Part of a small language model's weights: MLP 768 SwiGLU, normalized queries and keys.
Each number is 500 + 50 x the weight over its row's rms, rounded and kept within 0 to 999. Layers, rows and columns count from 0. Numbers have three digits each. The size before them is the row's rms in percent of the matrix's.

# layer 7 attention output (transposed), 384x384, rms 0.153, rows 193-287, columns 64-127
089:471567503471445441472519579469511523538585465496498549490500513567408442503569510516497507578493443546419421523481511444422465475518593498469562579457543476455521504529535452453425579448496544
089:482430552519443501492438530583486500461463529507481531518515518463413460476479568496481477537529430574558496498603435515533573540571482561419508471523539511533549564453501456526373580545550450
090:430486480435507500527532505537499494548458452461483492540553517605514519481487490507545589420542471501551454470540490536527520570492534432466530497565502569486460525494385480531548449525530495
098:567602516521451485413509564514476455444488553478419481492501462448596497520432583505538458489435509470432436564477489439513496498416562516560482601409537480442455445482481536572481478534427510
074:548482512450593608455474432445409513471515515475436522470498509537408559486520478515439401531448519486579476413476505538472484491498544535518519488515610493419559466464527532495568504465475537
083:490436612441525452602502495629438499514548432463537532555541575456430506472456478381584513484477499499504479509455541587488517459660539555518445580547512466547542547531533464514476551596503538
076:451506544528440461472311493551409516541525502510547555457563453565471557533521519386510509524523548423429496487478501469479536432469577479568454591432476489489573475485523479510512454602411518
086:542502547544578444532533531540503451497457357537479482569513466522469491489543549531519472468442557494351533469476500507526509497558518504477523459467579533448530437589577583595464517541447505
086:466438497575518577429455537512496484591555451505443453518523462523500547521570501471487494516614517484509561506440499499488472503515541477511498522507452442523535557402542538405550499440433491
087:568482445473449454476516621510464484484475496559526609474521454437544489451368476503503428459408511539457452586486477397487466496535522563467510565340506451442497478518431488477425517515500510
095:498457450555530532536586450445538471568509539513499505580470489584462454491495479550591541464599462442563501414557530566510504525531492517413470387534459502512521557535494456540544478522517485
086:489489541465539443475475522474460575462341441490489511550615475464564520482490457528420509570507476499409431524472414547521492547473554433540542474495535459495500459453395501477615434565469480
071:486550486512484523499494486462542515560502447502446468417432516460480465515543495486524545464605451532515570507471549514575515575545546503414596514593488470546516476473505457541530478493404447
086:462363490443518571465485473571440553477493434456512488531515540563485503559538447417524539542533464564565485483464403583479585476487439520476464486536472496456554555457475466511492562475503500
091:506474599499451463535520568448481422477468551523456562404548451436498478559381538442448565564444441506456428511471412518464428533411484532545403514469517487467476526445483458589535510492513420
105:486551459517405475477542576574436477471584551475418557507530500453554513490409575524515509447492439493516429495509535421492452487576529528395514562562487522468526524463540483490429506534440452
088:447465505455447510502525503595502504587499430556500536468520496553528543484520482468535575529468430569496521394509507532556455489487531546508500521472460447439527547534466550567469474487492442
082:500348451428578531488535545491521544466420498533466479593446533554511561451442400542450542545450533546468495461479467576495452448491454466508410579355479506480457599459301475398514485430507507
091:603562482580537563581505505461415459555506443528562596429445510492508514490445510521464515368463607518487493567502517426529510565450475446464595487580519508446489479534481610535561477449457489
084:515511463488546508513489379471577492443460472475540433451530548556494453502500554504393560482492496475491586476544494557508607508400496443547507473573456481614431430560476544520435385551579505
102:494511566472501562484560556419536533499521500563481465574485402540490431535525505577516491523590486489491528452529600526484418484502559492441566527442568456496575501403476572518504558591413429
094:449482459403438553424557486369587535560473548447457404509532495495517509488520425515490496523563458433616504497527468424446453441434565495431498430545389533436425478479558379432570514453426506
076:525475462463501528471558460471565490551494446463522449529504530408560532549577397434540495530535488487510530541492491554472504459528527437423523495550577474473488498563442453486606411572384485
091:521479473460488499551489513430513582484378590496517529502568493445493530392478499523525490566471436518450428425510476510530478493465426554552500380524451481540524552500407474467525513431528439
088:445509480457524526462565513575514521456579465527415554544549553504485469484545409608437491516417502475533550443523578481555517590567518444519518580482513491540446487520470487456562550477506566
087:522475453559468583439463516512557520461464516545514446411466523589430436505504509497455484543517456506472609511486537496480497429519477565397529460436485471435451448480520527528476518410552526
098:479457459547427544481490589583515533437471414594553462496484521519518515543546474469453526520474471428498583548548475426497549439539434503456496540434446463525489535525475559494474542427450465
090:511542445581522485466480520517479503460522483511496499420448526576514507450434508532475446484485501549453422482503557475484482580487498441461539523450469510516506490539537499423513485463475472
097:473513538547474539521479551487501508528476577503487454459546509504397456566415542470499527517508469412552431630463486471453568416400544500514465581517478454532535467467468414423466541633630445
097:555446567452509590532546548563425469549480470473491489532543553468472551496554612448541580514450414421567434502555535546451584474503559489436518534526509437429460489518432446456431508522480437
088:568472471517482516499470569649469467443599491566481632485471486456551621556498620484498534425376500487447526485505515432493509547566450529475501596403542535466481532590513512514441618429450567
109:521521565508553488488500501549454457456493455508382561500437507530507490467458516502448573469525455506490458505572598476525465433488502500507588537641507503526521445492507489431408444497604560
104:501591478453514461474545524414433445441509503471586618448456493508448414542538551444521514491573483445502548448479567522558426417520452382585567528556531518578460535549405457488486404473491459
111:458434492439502474486523511481527465478426436553490434410522634484452535447570473452484485528568470554434482393483550473467442498560454522602471545455486478407519436490503454401508479506571483
112:465487390611522493489440554528549413463542466594515495504420532568483445494613568495489604421564533481424499541400531527441546523407492572516502602541474483531393540525462489490538383486475480
100:461536489549518576459465503555535383592450508536523537504497518569517389532588516569575611499532490517509549522430529462522508564569529524586419497497420565454496541575465504540469481498504521
119:483527538536554480526524564531457644467560483477495478546367563511506452465471460568440465475601517459497462536435467510470452488511500520519494563463468490505456462463543526432474566459463510
121:466516492640514463492496493531501538493512479496544507545514446511489523421501482559515561450574502546563436414463517529498526432423475492541471416544424491615386505507453503599449545506529476
116:546518489522596510543487485439497422423544495447462494464513543522493566524516490375493461522469498406523556469604531453514511452514445574445526481461490492506547516524574451563545564474510479
107:484528488378546534529530540412578467554541495454534572551486533550501560425503540458468546486508485478535523499470480492544583505459534565497448556495512583458514533470456479472563443501621505
116:517448432492494411483502474452541574546470538564547560514482532518497494471542480495433519464576510460486447515414534488458526547480595594554466488607537550458482500434579499595456457491535475
112:547470470496502475530487456542530577450555546536373544382485580492488473415518544520450520467429543598544481531431451536535580536443521505510484446606548458500493485469488459583584509521471421
107:469523504564469462499477565506518445525521491566495535459525493580491408547491428485530484557418475417537503402502561450551428459448534547475467490547528483483476567477459443573470599491420532
111:589562543418498549555524474480553493514506531547489459478558487493485434601490513547495410522520526461470478480483484410510483498452527500453511439540524550561521479519477601526379550432495471
126:533525631516434536529565503452344664408508450429496421535442532499502494452437610427437470470531515464532518510554434489475524497517483470544471489479532518404572469505495512490510537514548514
113:580556530441509531496536464474393427474525506493444511424595539394446519514437519469482458566406456578531473520459492501471504494384521426487467498458502487532571490428404446474498565559531514
108:507544587509458551520499413408505401535608441551515520626510503545477557451479467464520613530581529599494477407492541483547469437496472526483526602541499536438560549531482465549490448549447493
100:434458583477439514527536529507584556555401445486584467547589408526550468503455496488478535530455472482493506514490441519482490391522448537506450422511499497536514476503506493498471462535394517
120:556485461503456505494452554465466578459551538567491434490501530557528571436518501604517472449431558512501402485502504469451517468479556530455536582519569534467504427478586476416425492528481551
125:451484639425423384494558436439437625504527473486567464521478491530476575506483469449505532545471535530422431535527427490445459480550476564572505439476516557453517522479576454571477480485426568
109:486534620540473480477461454479528476508477478585533524433591504566475419501571413536442495587542471486498417371475511474487547422575526464498464434588495591421550512484373456525505492519563465
118:516479496390436536445539527522472622467458498459531501479499539498537450441571457587535615499426556413477551538489461490544543490409449637461418434631565507489448512552532501561456539457493491
101:539465545437460481554462534496548606502466509548538508400549538544546423517465421475487524500549400473534476417472552502526630587499520530550496427455486563498523524500490469512466529404493444
106:498432558512501482538458465538446491477441540532557468484494534489560603445431546484418406473530495464524474430507434469505552529549461426525502596453474526506482491474551536575573521516495524
117:413622465548572452485459610471551407501576511486495580466469570474475490530554547424427465487538483485490576463393461484450411440525470522518470462421415490485499530439407457479565398404535562
110:500530481559426559464512556577522515551427491446510444474477478505501509568469420521550427501495559489470527566410532509547534566472546558500574492519486513448585555475594547543476534555526538
105:478399477532592502520452492484544475494489461546400509531529435490463587456513532435474484453561508540552503472467424562523473503523625564440512407552489510483613455459495484576526476574545474
107:476443534487548492461471440540516443487452514458429482604549478457513531583539514470439499463510494549492515504478485522463493436526460527492501496633445458524492516474485553512405458539485439
112:496514522657468488465498447471550362522455508511538540513481465514495425457466432491458552420503529477484425566508524447558396549515555428434485524492488429531450482476482459555426468562439545
116:426525526463581531561477538547492352526531533529546544435426517434493562489495476433502463527565463552508561513522540480481477458476437514529594517414565562535583472546567505565504539459453594
107:525440474450569502514531452435464632475583563475450551538519532503465542449481514444506445590503523542513476471420437472517490431525439524481426524428573522501539503409540534502562522540442594
101:549517522405523509421520523504537444539490546392416492423481478510520496535471434507482488464509509479555508481562470504489568515475425449510575423526484600445577542535532479492565524449629610
122:488612450451468506550542467495453443576382514439500488606520532537527497493479437491467489515505518436562525512454501480471519491440532565518491447502467519432497492452518545523512339530537430
090:489513448475506560430456501562561450488507438536407513453489525536516524514456503518548526495611601526532583459429477437515528438465414532525540626418519545611466487515490527547404395503488521
107:479506450452501488444484487489512461568507525517468594547548502539500502529453461455517451553448534455489510508512562547536525529524565458507522505597533522487630564511446462451519421572578436
091:533456529423542460527525482362543568559470441541504447411468601517485532441481510556524418581535553510441444434457558510517490488507517561593510523509382550495500397476477518488466525473583587
096:533545503473566561401462517487523415476422521569655463594515423514452443529474499563473557536471573495500554468414436613440582453482470455466457626509531430491460517484491498529498482527465508
101:451499503412523499522541499503496467533589474586579549524516498508549451499471445489554572472583462597557515592507543442434481543477521465506541429407485601565437409460505502509423436474638487
084:514483527497504434461546517586499588480514570513507492475471458463530387510507546442528501451477486466517487501520526537494579535476528505516462580552456543545449497403523454463414485530492466
089:466448491560570490549489556453446519483546550459476511402511524556520552438561431595427514495569511529480462492508454450561541435422441587527518428486539482498434503497426505567445501538432518
089:563582452493510506568586526496585405503528499399410454525461464535479451573503456444451503512368448498514475478593517482520522507521480606487493476493446522439448505439535408550522511439513525
102:502524544477502523486596440435457483451535532439427561550513414614521514521484563483469454421498477436470439552545468434488508468495538487475518538529438542599434539453496491381458508463516570
090:537383473522486421489516567434467559441507504461498491501506502399489481447551461494501465486529443468569487493436468542495466508499496570583450539479469476395575423470489513478502532533519432
099:570498456505496505514475409584540578500445538520467473489504507582504499471601580533428480514487573625493507512472453561512521499539547476475470394557467413504439447533509464593600537473385396
100:499661558530445403442406535481525488500503495424522520507486505544460431587526604447522461437466541430439502449503461474519465522510551506490499490490513420501508569533465471439523532400395579
097:567532520458589502528542477533554410556458455459507500508470487597487546605418457565513378469485478450530535529448534462467544477535484512478567473572541555597459446461530497537453544446565569
087:482566621525536474497551525510429498437514403409490504560524555457487532449469540540465422514571453479557522489510437481408406502448417497558473539493580490492486461497475505517484582479600517
091:536546543485475422513421514424537386485485616477543542505530519405499514554535464540460519519414517543450499531550517512498489526447493432544530539481472469537531621443461469487452530492509530
097:452487404591488505447540487457511486462489510562553505590535585552499442492445530520591512494510536469494474444508589420476484526476474535557531502543510496532499490572494537465519452456576501
099:504446473400556534488553563434560615547487450493559471511557515497512512508643467456478529486603531603499482500415410616539502456462429459485433528499530410504496475550434450566484434590465495
094:440575488468472473457452584419448572551550498453451533544499506462478543449488482627521427486438529454507467519450559515386523386450615479517579496479600569461470483497502464461458408427563419
081:438552679431508522491473427532499515610458511554478467468443452488570549540426485447487514540489434539528520542440477477398548564464518472545505363487550518522496538449571455436539496490462564
100:505455490434473560478497548558519434439548609559405552520545472504499506484528462533479529568508527476528479404509461472509571400513532434523489542470400586550502582484461544493433517511455477
091:522525498475559474545537513550478563471456428497465485475400601454505557566486446558553482474491493519563498549497542408541488519521398545465449510528590529453537540491541465467578538524506551
109:500554513480464510434512479615457521566478531437499471498469602562569485487582491447435507476487489443506490517504483531560611513497408546456552476452496576456490472561524537539571439381507544
099:449489563475487545489474505521371471548510508520543525509529515555562586453460531455494512447476450541548534485501486580494494570561484416429526565516666501551599498514521465475559515557510452
090:439517502573587502553458574503487482527501425540481525413501555520528636468496501501390542427569471523529651464514562466430454500511488526578592489486548526464462508549524509448507585512521446
097:519538556588553569549550506487468525470417432538425529478486485534459568488442519482500402512476539532547527490465483542494420484523505440520556505508559458465574455436500458562384488564546566
101:502489509475535557496456504506499549513489495465483488455467460477609578477411439513504437561497404454512482538436515537552585476475556553365490486457505579534565461428493583613513444436526492
096:465454522480542495468554464494478439579409524455385530596544504471568568549516490445498536515535524484536531458526448469415469472450458486599445502643562431579440524467479587480439508562587443
092:543607518518518520491506432447487448566469515417520467462561536547549587411561435541418588531460482505542513550466451564507468434563418537462479539485486502467519449450432432532445442547485582
099:552462537461558448581551561523557504578473534518502492480392532435514486437605442538476490437409389531543539544420500535533495516515567569557458482577478566481473489460531508564525480454449506
093:559530459406487499533480453433532548503530565449494567481505574629566457439460522456497493525542530414549510594447494473572492517477453577450470486412484491483546402475426585566506487567464554
099:520498550450567458454521471541497499518521581553465504472507428475478497457496566515506461508441601418450508568551477459439506492516445438537593474551460612493628468537512493438578456528415447
094:516533498474469504440415475489441578451442560441528410599563528586573429538528446430485493591457477451499475474450500497513555526483476517426455485496438467419520459487540501574578436462530510
# layer 7 attention value, 128x384, rms 0.161, rows 65-95, columns 64-127
123:415413572533477498490437480431463465503536525545608465542529491483502421501456479493541379553436401409502610520499514475520551599533503483556580572571501503479443562424530539467513495637447498
123:513578525434445508471535506565486529555501515596593468488534491397472504387507524503501548459489535585469427500493532461534459536502523549475454530540426473596561458482435488522530374586523491
130:486507383441496550509558408531552445529434409485667464524490539434486430503488482533530557523539479405468638422511477470539453425453501526428531529512458493545527498526544581491456512619466544
135:539496459485541489488505510514463484464672570527483495486522566473444515552473405460357505420496401522487441540546495530495399406485481522566536446468421563462407508484497422438478559432500542
126:516509491572538542513497500462494607517476484450490441441456530471506521471494375490490461445472524486542407504551514482504560518462513582430523575516441485462548576538542446477455504470544524
133:464508410520450480499608476441538439504552597411504407489502503526477524509477458510490457518496475567441475405564449487471577446459552519442486479474540513463465442477430540535572546574501461
132:527601534485509460488500494523586507538503498457445558531480496425459542541453455534539568552479491532567461535541521527613462519589524466502439425523501574514486561461580474537453553547518494
124:569515359503463455415517486501484612424411529469493565458507506532438551397482506495488591477513437473557445531487553560483539428457507451499435546477456427550472524468518449440488417464426522
125:553512400477528527535482458574466499497401532464588551528415449542536467451471481519435520493521510520515521478411464470501532488483413531457522554544485444548521402523390484399564563547450479
126:411560453510446384559510471528583479539459504454509533536472481561499482466388411431515422522508510585488543547556472534573509478448467535538487452578423429493551499553571471434529462503473458
133:489554543540538407464439492595547531505539510551507505569449478465490489454446507538514410429530501549576460441547455504483570549618420473506588566567558510482561534501453422506466502464462516
124:537450533536459475491534519493548399502475390403506463498578550518425499521431475488555372534484421546562537494508414490537561513512493441514496473512518589520413471495497480602437527506580455
139:411513559551494571450457532524524540458547530452536457496629526547522446502489515482555523455542518579484514581589603532423503475473497565491485552612564442444516508531540473460501436548554450
130:552503510572414491456499422426566423460590581408475468559517460493535486530567535594476472507489560427568545535525439516511542450426528469583436511517461486543466493426438563464477529469524597
129:473569407463469539485519470452440561457473559530558466524549609577501500448498513494584561517515501453494455539502502526520449528459455450483508548483404529572483490448520481427521488488535502
127:437499538410603489523565514507540568497475531528481481527537499541502410516449535512526582500558419538576400498579497498469524508489459549432481508523552455514485498511573445462448524501379580
131:487534450498412404570406597557547566541505440494518591473422477520465495422433442593543473461502489416480493571504480533549383478423508433512477448483487502483445452539530476537508455531499513
132:427579629438510539504525457537559620483493608575501421498606553466453477435560493378554514502509421616558498476477573464511539499432509567600499493522483611539516531527574518480556594528459595
123:456507511407534546428473444465470404430512548502442449476498515477553455551468466591547421542561530530533500405564480545470610555496461499500494500509442505546449512472480483482466440481571572
132:517566513457496428456433466489459538512521529545515436532449583497467541546524459558526541515574528509638472481593528517505504420447437555414397641633483535494456555579516531450580523520585503
125:500469514555546483489541516526520464627550521430561549431492466539453460492460549550483498514569495460535410499520555479556508464462498476563464524629558524442533462471495509499581544510508600
122:594482552415500523516522539440488475435452512461473601559502527537547439520509523438556551450485429507529500501472370571547505537576534535499514516438463536568626430524497482447475406545460581
133:510508528453479463459438549490542566593464496573448477458507395526486566488447511499479619447586544508499490434464512406521521512579434489526586521506488516529489483503484428560428487404587565
123:560496410550494444457530474471451496550488430548449482557488544517521414486432503438577454478508395449468500542485610463504403436491444558527496577462535390476511458528460425581441517505488415
121:503529472547497489492612438510507455505495453499485513555427520573511642416475529494465542458558492556483433472549450599457572462454518450533517559485497488530479419502596495606423420561505481
122:451471528454544575428557483540479391549559554435501498574478518512514538482385470555474452475465457566526469468545500427514471463516450510428506580527498487510543501434484521520460531526564426
135:451548432518533510550454501431487495485503576422461415461535474489519408553475459484488552467486606498486616495524543568498545541425504544458506511531478503663456521481528383421521559523565609
133:512425563439523483573551573497523474543379467544457491461450412548402559408612495560456534507461384531542588565427514450530471568466493443448450434479467545471484504453474488553455484483557483
136:527495464604430464476463482503529643555473549538474490533490522584593439508548507484512493489572518483500514454512468522551477503529567481592405446432502567560471479410539543494438492564475536
116:541598585458521430404491514588492466439506546460367443537523477412480598523503472502481441333493528451492370475424511497533534481570558449553472523393523531475485462488561474425477470455458537
136:514494489439446533396446491511553533458527478513433417521523551506543460561486341577531482524522496378547507494505496460459505396415569543427473505524472528485496506524454422568564522393572456
# layer 7 attention query, 384x384, rms 0.155, rows 288-309,320-341,352-373, columns 64-127
085:566488513493497488461570486546535554540543503598508558518494400463422473516563544405491477573418482433519572518473515565439500506456516391490471574485509482549568533479461455427497528446497475
073:461531468508441533451527445473586520447337552489491413515535544466491577510471503522567537511422537535473479484526469486449532466536457571547487466524471455480500487523489530479551479453471447
097:454412559448442497438431553545501513488456493478473454579480438579463496506445529565490504445505489536575501484508493581518479472499502484515505439614479534459591473505485528515457497516483496
101:392484550597513423524484464517552410532526424441461404489589383553445548528480506491511457507425465540609565515465461450482492565534476584519506391543468416550529508503522513428486595493450460
094:527470566505520515525576485356578542510564586514544484462407487449473370414472455476595463503586507467463464529513530508470440501544597429572588511541531518532452536392466430521528515534541485
100:561505412505633528503446449432502527562485489496440497534370515504438441505435536594489427462517504521486511499497576492529456510467527539510521536513563448527554476478388470554382453455564535
095:449431536555545453513452474581471668519619447434577563491500480461497465504606491430535502476499493536547522450418517583590507558586487516351484558482519518498374525472509404482484501518525482
112:568474494490408508517445474502469466435421530485475500514488513477457520485504547602465449517508454524457479517529606488502530335523457416471505579493510421499476419519483536498479495524442447
117:489495503431544505474550516512568511425547535423504495510494563490450478547556465500493568527539466435523585499608489473456503525474520538512463511532500412494447569516473476509456487529554584
116:448506625507535435441481422396494492502433458476474477443526488526459411576531556479523449503589588472460514505543480484522544509583519501456496546541536523491515414493484473472475501491456420
112:513531476618439540480496575547486465451501555475459445458410537508487584476513472446507462453382540464471506506530518586416583442553501458524510449566552588412531596500453558486567538548362539
132:430498499535453479533477399519487526556572444453578507500559530544538555504452376462472524550426593578454510598448456554501416438529506482436577487569530614498532571434492487424460511572459482
101:466457504542541431505461473536470536480480563532462450585505480469524440529527410612590597583586415416523431529523512504465588448495426545413496554536464522541412532452489487453449487506595542
120:555505457509536576482485470434478549428550501588496554623454466458438512475489442538564550539527465476525513428521528522522533427497581513580560486479417543549478508489567543499428537476497548
114:471483524485497467500399456538527496511411482435550528520474543557485406433375453552465553467533499418413484443567519435513475501516414544388533550550530450512518496603524518407538540473500495
104:481448499489498484540550467442547476453468476491568494495484508490539453425502552548435505551455529513519525535470494449463411513507454496556428522524531454456518494437549560532453541460647529
058:552514419558455486420512503606555485539491599560502488507546467438537502551501487489641470436484509451490494482499598518506542504466485499579513474459533440524464495513521547453602553494429437
069:389453490490478548539383463540516478517567515506452512450495533529530577562485580575449533468501555569501475499546435396421515524528537576470566466605415556406441528546458481416458435566533500
084:500559489478519459615501504403551572505551504553566552467484552452519464440457515510519495487535476477524546492460561495525498561513534362561466408438569404573478468542573476492451503457488566
071:509471460443468511471481529561450594455486525558496520512542538523565548416441515538483518477401494532570510532517480491487535488515395551501462433507598442573548507584564496518488481491549556
090:471406525478461567500490509484438500515461514504486502422501520484570654490530499561441435482452409521432413485515451455482546513576372454407434531479515499449521552471419530447464457463536432
097:566567526551453609466510430495534439455448462509445457479549525581410522519431562497474453495447536529486478571475459480359455435474526526527491620448573469481567556544458426438488471563532404
120:475492482476466561466453545516498377486459543523427473533519488478492432518559466565621457489396583515491600530572556439529544451511544537566453546519526593445537397477494479475500513490466508
104:445567572531479456509496500567464493530576450464581490407514458518466485484516607508363519475449406494518472533495512513538404488458518470565483543482468533452441549392421565563497521464557528
126:489454429478478538585498491511567427430413596564566483496517456465542484575466529484457474475527486379429513448509575480415547444537565613503423580440461459454569528571422483387558527527485527
107:451483439493391485597510525449473442500579534501506487450539550515553572509541425510499421566466503490525479484474519524519434431472451510514400492574520545462427486542538560516453552551579530
098:447516455570566596618512519544448425395560607573479490515429541453489504546440510491572438540538508529478545569509518562529444467527485433597514526600479537497557473516553455513535516515468481
102:501553517373487432507489485528509507460517609473454493559437562444467426517542486489525479495464488440511538560445524519430470437503491513454502541495534549520535452465462537457443434577485394
092:528467493487462502456588552563522558562487507584511480468566469620405456483572522478467473373570545450611494514387449552510582476512514473471526548444438426427538458459581428502536376408499452
096:553458476530537461483531496425408541467476443488442514513530415483474462501480461532400464513486455499499476617492451598512589490428550523602546551544607472536497447507486421453528476418501522
094:448423440516513529506615506509503529521415425472511448484487519497565556411473503416424531442578512424565469486479482442496518414423467436476466541519526504417535551513567479479573423544518444
095:521561542561467452462453592557535560474531544508603474538464531576523510614461466462456447478482415504492500444513510513495395487480452523524484480416520487451522577490501438386419520515452502
089:535516474505492549592496578401462479561511575489547504466422547522532568528450507455520534469370472437514513486457529445445504519529559462524546585440622471471533500472556480530434542477454566
097:448424434512573440472524464511484466523598549570502523594499440475454486436534512562473517481465521553494575494569561511490450525465543494475470468553437522514570467477516487537500442514475538
096:324425521515562456535488562483452570513524419536483487435483452485508524503494468540430528494526441504495515487419437533518385578410476483564480496487477426473455473573476468478520430484537482
113:521496505535499458479432453473512482542456590572561510585439561519507482505534420476553473427465428431542518563499526576532639489511428546522420509449536588436494522606429562558502519498460487
099:464500494467539478494504619462475536472509481532524509424460491486552418437472463639565594441446527443518458494574558484561444514504461513526566497612486470534455454435456474512479484414387563
111:444579494504552509568529502542533593461437479515408500480422521455446490441489491512490388482525499494550474541460471483554460440523501485564495521559562459455523480572483494419494554625515435
086:453531516565514602488532497377540411507621535501488529374382483480548480466506505578528546568470445500491522528489538390365547574493472585576459560547581492529514541475550528562505450492486516
083:423573440537472415533473392490388520466525492533448503540416574539535514515528477460495545457425537474421490503510513508420452433517447376477507584536418431452440546481484487522509487499501534
087:639551512502574561505472455419399456519548460496441573531523482534471482508509518546438607538481465472590501527500502538565502568540448577526570412505533462462545479491507430555506457494472465
093:529510454410489535469450485511523463462407565477499436458526513475553463449503511474506529482500468456470458533436545483422617460451593489534473509556501566486456435477564457459479510564593445
084:476531499476583602530561489443551462496490474478535518540423510388468426585473560497504577542534544473490470519428551502479494470558561442430389595482545477519491533491380519523451494403515460
092:474521587498535513518493521483432470489534441544448518484395540495548519396405470492498454449464542569482528442506457497501441391519571364645462459562494540453477506547494431481490470501505532
112:569574499452543492561554435585456607542445393528531471530500426424583551478492515463465565441568487505522504513503457508550508510495502515564486529536526571506504503604493470459496461545348449
098:521519463470506460539487552525505523599496492540462496499507480478477448556488408448442409435589561537499459508544555500458525493440547490508469507457532620557491550514531502511467451551543507
140:461513478522486468414507504480527577568469592519521507486462461562590531456567459465469540484535499441544448502505489584507547582545573529472528492463519484524489486520548493522564523561453548
116:451535528378553491434459501571414463462391499427457502516539500545418555480520422438479570484522440448560527598487521439546559369441476489533439457508495514524551481531475529442517466541464551
094:566666484494590376493588517504495462473499559545536549457525561447536610503504571459545451510526461473532445520434509520502403555460406551436484452477481501376498491382500482454507491485536549
097:515499499461563452515625423494585575476530496495546473498485514500509454525486534484563557468543502417462454516422497370547576551438565559558486520508553537462487589541478460547415511529510464
075:525490514535459552543489524474435593566546469568537511529499532421485525476484544486538515446476408481601609472485487531610420532450493532450486598523515469463559479558514507461533372555394538
100:511485476495540423498549534474477464461611450506474508428426546536539559481534463412512528469473488511450513477459432540566543561642387506516413469490503386507552520537436532525527481441487503
083:438429517485539515517373539471462474511605402423500496423446521556496508505450429530396534530508438393534464549451446522533566540461573448520494474496461466496484508469552581591491507494512521
095:525445474480504662444488511442423528430407496426477480509384517451492476518463516564519513426532420467558394456441586474525501571475556526513524532538489541502425489586488526445434447395570540
086:444619493464449464488497480642567535580596459489492528611443442560552486576503519513527421534563383512449396517494561429466583465476543481519488452552542518516494573486446502534527532470482464
099:527450432469474445486500456426483566441408534470469505516496476514371469535488556537391467534482578504445578512514501561438456443378523545485462545479472442561494610440561519505533408412570461
096:506506535397508523443536483639478531459478440433515486578486527513503484503431397486500441356451576495504448510433518467530460562456506451465435499496538512506583492449556495490465391494472436
104:584511477486458505453521492481521484559551487465436477570519497541545446499512566494568537528536484522541451512474505523415491466439573545507494469489590500553495497522492588484480517565582473
098:435502519416514430488529477544522453490454490537491530416429556549500489423582461613568451495424450393467526473504532524529485592578498501499519575560417541323482494496495426485483466456517478
107:453485580504457504605493507468490454384509448427470530539402388396439443502438485446513401528455491490492584484540524519451489535563596397504531542582506445429581539507460527529584517491479527
084:520559532506488515491479461574463460533460472503444481538590464467593434483459535524494497503497543395497512423497545383587541504526427519527519523508523597490570523494523590515469576470529517
079:450573483504531499513477582476533527442476362474533543502555427516471540393481451538546527508433543504524518520501572479482446457483411451414484502526474505480500556504496442506481550414480569
092:427575493466518470507524442499499458531541577465443496558543472455481463492410339459447452396511562550425583505601472506491493533448484571575504524509517496545434544515442515479364510504447457
087:506515505405518492467559497545505412516472511536487491553408424532520511436535529514547586438498425434480481470612393534449498476479505475607570612539485443534517513604605487484508592477508556
081:468475455570442409506515518512435512471563474472523476460375436454586423552422469478564504488479422494443570569511559477492535539529543533486473499441470528512451498549564502590548513426489488
080:550506443568447496445475468521398469432521570586546481494510558503520534515564495458544506512508504597441448514542484447516404507487364559467503497448401542500547498477469517537459481490548473
# layer 7 attention key, 128x384, rms 0.145, rows 96-117, columns 64-127
058:465548471606519533488484541428540564435461505490502481472475591472456516547560499495572505454506495517459552373502530500538474440531401526503512526494554575436437447565500549613447529525525496
096:522519532536464466585517454500430578565525506512481488470540467462507455499511458500470484483524390474548469509513515409528523539503471553450499480501580572528504398471515488511480498459446445
089:616535443573514456540454474439508522497592491504559574601500482470518463559493506503495553583578496580544467536531491455570469464513506486504479435491572461496455434444620501583445494452532599
110:590510562530480550458485522478478428515435590555511459504531502500469432457406436498447499487543606567470382517478478484623499459483508529523486536465510544578489466510473451538446452542528567
100:571523537419535460479490489613447434459361458505443520499539514520522471570373539423492537522544502522462464558520500495494476380557596537503526491500381560517502510443515429471549498482455486
094:510493467468362595455542495448542490531451497468495531500575521476578410498535390451468455440488533511494516465529491481464365526517380487545513556461434551544521462410512531536588427552528561
093:413429462495467424492488539479453617530590578473523540542414545444404532521522480463573591500476515483562631521480535541469450457510520504479594524469603544409465503599462577456492474467497528
098:534495473517522473485510552486498441431441462506474463513507484554457491474357478550512462560562457488440397575449565519465546508439592566464414530510522453473441552480574431540501499501480457
095:519390460534485578515562580501649483431474484475613503514461511488611527546492533523347538377475495506504607575487526483592469527495465529431439605454492458442450519522484547486436527560521510
115:508449441544512569531484376435572460561448419466475541620484566556423433558427481535425522562476574528474528460435481603468525524447498494508592456445540476457510468471463546440474543503545542
104:430544462488364469589523496555444552465541463474488485440429516545526514437443549547584552504491538488454618476495514485549528406559512490405585470454536542549529502406483623400582480442455553
111:498487461543539543498461404551496580489429517487527483550463533461550462471562477573456408552455453491480537479534568611500475515454491491459567452547519547545500511476527580414561473397457477
115:480518563518462576577538514452487556521434414611501496460560453520392480506512470566539459434468540476541576405512499483555552552455510499508515465531476473501486523568563500542486441506562553
105:589336464619506485455491447495507583469518551585526544576494507483532472516399460543572557563471631507507443476482513580541511485637556523488463486478420583498441548558460552557459495507505478
103:505472520588501448518448518498532458424488509492493573421544561499607487472413432556547507436530483463387557452509529461523481473501517516497591543538509508524558457512509576586487463523576453
112:468485475550548614409484477555473484493464479468561504508503506481516412544488436510520494432422552528344518463414400515508492531529476464489462510578532477514446554524491570520496498572571515
054:503406495509530546440552558497404487415496510577480468492537417599445513446453491547449530522464503386420509467459534479501515469492517569494498453553491524510541462463515572435450432526571448
066:568540511487492492511535477491436400539532429529571476526506389536499418504486497473424435502576456459505442607509558459571504470482546497484498482451616519567453464467644440498488467451509470
063:503470444449471521465491500500463538553611571442559498512516492544430538522543508531546453554453453464482451447509442629597486494460419510499487457455497580544436580537529523534568463466488496
064:449478529539384486478460488498446525540584458512540546558473484470480532521611522506534550588448515441560506392506502514547557472469544524478447453457545492499523560450465570562579418327524471
089:448545502486537491505470494518602453469391440526483566446475506551550523528433559523440488486570411597501501470454485386469510422499508531559454479592411484515460454483556479469415519547469440
096:500475514550526426455497614499496505461423460452477468524542443493560423550500580494376454444604392586419503515544515423472493481490433522442464454488575471467541489487539459490386470574486546